Weights of a small GPT-style language model, trained from scratch on English Wikipedia.
Training: a variant of Adam for these matrices, 519M tokens, 11307 steps.
Each number is 128 + 24 x the weight over the matrix's rms, rounded and kept within 0 to 255. Layers, rows and columns count from 0.

# layer 4 MLP up, 1024x256, rms 0.0846, rows 267-277, columns 64-127
[[106 104  91 153  98 152 142 118 140 102 107 136 142 172 160 120 173 171 114 119 166  97 119 139 108 124 146 100 131 139 132 130 106 154 166  99 124 138 134 111 188 145 140 132 124 139 145 133 153 201 181 156 112 104  98 145 155 112 136 123 159 110 140 134]
 [120 134 114 114 133 118 149 135 136  88  97 135 127 123 122 125 145 120 139 137 156 139 154 133 157 143 161 101  77 116 100 158  78 138 138 127 116 127 128 144  99 126 152  90 124 121 157 117 151 123 138 139 158 154  83 115 163  98 169 123 134 122 133 135]
 [105  97  91 103 130 121 100 151 145 141 116 131 148 123 121 177 160 103 109 114 132 134 157 140 112 123 164 117 104 135 102 137 125 109 120  94 130 115 137 150 115 151 145 102 116 123 159 148  83 130 125 160 131 127  91 131 150 128 157 161 104 126 100 148]
 [112 106  98 100  90 106 176 114 151 124 116 124 118 143 156 119 145 115 117 161 141 137 139 119 143 206  93 124 148 106 180 125 103 106 147  93 105  96 104 115 124 144 145 124  90  94 148 140 100 106 107 121 134  89 105 154 117 123 111 115 112 132 122 145]
 [117  90 143 174 103 145 107 142 152 118 138 129 143 122 145 125 100 132 145 160 114 126  92 135 130 122 129 134  77 132 154  94  96 137 131 114 134 120 112 133  89 135 131 129 132 142 131 145 107 132 116 122 139 117 105 136 153 142 130 145 112 110 142 122]
 [107 110 100 126 150 152 166 149 141 105 121 148 130 133 133 178  83 117 134 159 139 154 154 139 122 124 120 127 113 136 162 119 123  88 141 126 159 118 119 186  84 111 124  90 131 108 177 123 140 143 139 163 115 125 126 138 143  97 163 108 127 145 146 133]
 [115 126  85 116 126 124 140 148 151 162 136 172 162 128 132 155 128 129 157  71 107  98 150 133 115 101 127 115 124 139 146 132 131 122  95  96 132 132 130 130 145 166 117  94 168 124 117 128  89  72 103 162 101 144 141  96 122 110 153 100 140 163 156 155]
 [123 126 198 106 133 160 113 146 131 129 121 130 137 128 144 112 130  86 124  80  89 110 127 129 144 133 117 144 139  89 129 113 148 121 156  96 162 121 151 104 142 132 141  68 141 145 140 120 123 120 123 179 120 132 134  98 134 176 131 110 140 111 123  85]
 [137 112 145 143 109 133 124 154 120 119 111 137 129 142 143 124 108 144 137 137 163 144 170 145 124 103  95 122 136 144 123 108  99 135  88  90 115 130 104 167 108 151 101 135 161 112 107 121 182 123 150 127 130 114 120 129 147 149  97 119 114 144  92  96]
 [101 117 159 170 158 128 125 113 123 123 197 144 104 108 107 123 100 141 141 136 162  97 117 144 104 155 116 157 163 100 115 120 142 152 154 132 125 145 102 160 129  91 115 160 116 111 128 162  88 157 125 144 129 134 134 127 128 103 120 130 145 121 141 100]
 [117 105  69 143 126  79 114 188 146 113 163 161 145 145 145 125 121 121 117 148 165 132 150 130 156 109 137 137 105 130 139 161 103 178 110  73 114 154 139 139 111 113 142 146 153 129  99 105 140 107 167 142 114 181 149 132 100 133 114  59 117 144 136 177]]
# layer 4 MLP down (transposed), 1024x256, rms 0.0695, rows 267-276, columns 64-127
[[124 147 135 135 177 125 109 115 116 151 129 152 100 121 112 154 137 151 143 155 168  95 153 114 133  98 129 113 140 143 102 153 128 105  97 127 135 121 129 141 133  90 101 117 125 124 163 115  95 113 148 132 131 115 136  83 157  99 134 108 107 145 118 136]
 [102 118 135  98 121 130 124 136 126 136 147 132  92 133 131 116 142 119 124 130  85 137 120 129 118 158 128 180 145 102 120 150 149 131  75 125 112 129 180 116 127 103 123 148 111 128 126 111 125 105 152  94 101 120 191 134 146  94 122 170  86 137 146 121]
 [140 128 123 103 149 103 145 150 134 116  93 138 114 132 102  85 136 138 168  86 124  93 142 110 131 106 138 122 148  99 132 165 145 139 126 134 117 139 152 121 126 122 154 129 184 174 148 119 135  83 154 120 138 107 138 143 142 114 111 162 140 143 141  98]
 [ 81 112 106 147 145 158  78 143 132 121 135 157 135  80 119 124 118  92 137 120 112 144 139 143 109 129 163 138 136 159 130 114 111 106 143 159 125  81 143 125  92 130  90 127 119 143  90 112 120 150 133 156 172 150 163 132 146 104 121 125 149 177 104 144]
 [132 119 140 114 136 126 137 110 103 134 146 125 118 176 103  88 122 117 142 142 155 121 128 154  94 131 120 114 120 138 131 165 136 117 101 152 142 149 160 121 120 163 115 133 128 112 142  99  89 130 173 114 143 133 145 129 120 107 139  80 142 128 156 145]
 [114 134 113 121 149 143 137  94 218 104  67 103 146 121 126 109 127 139 116 140 159 144  86 146 150 151 112 177 126 139 106 147 147  91 114 117 132 115 121 141 130 131 119 106 140  66 155 118 158 135 134  89  75  83 112 179 130 139 129 101 101 151 125 124]
 [112  86 144 129 120  94 141 113 146 119 130  91 107 131 102 108 152 136 135 117 147 144 102  83 120 102 153 129 139  98 167 115 115 146 141 137 103 157 113  75 123 103 163 101 110 156 101 123 159 147 139 131 122 106 118 184 161 134 110 113 150 130  87 130]
 [ 90 109 150 101 179 128 145 141  98  92  98 137 113 130 132 135 145 134 122 139 105 126 118 138 117 109 111 125  93 159 135 153 154 182 107 114 107 143 124 117 153 151 116 141 104 125 105 113 139 149  88 152  70 145 127 184 100 125 158  95 106 130 172 124]
 [154 127 168 137 135 109 153  86 145 138 128 132 143 120  38 140 150 137 109 208 134 162 118 185 149  64 117 129 155 131  98 149 142 112 107 110 136  95 138 120 119 100 113 117 145 111 160 133 189 119 159 138 155 137  99 164 148 159 126 143 138 128 142 122]
 [138 144 126 107 124 104 144 142 202 141 112 105  98  97 155 121 154  92 152 142 142 107 147  94 117 173 115 114 148 144  84 153 140 147 111 118 117 134 120 105 146 137 122 116 140  60 111 157 142 142 123 116 106  89  86 128 117 103 129 126 102 142 104 133]]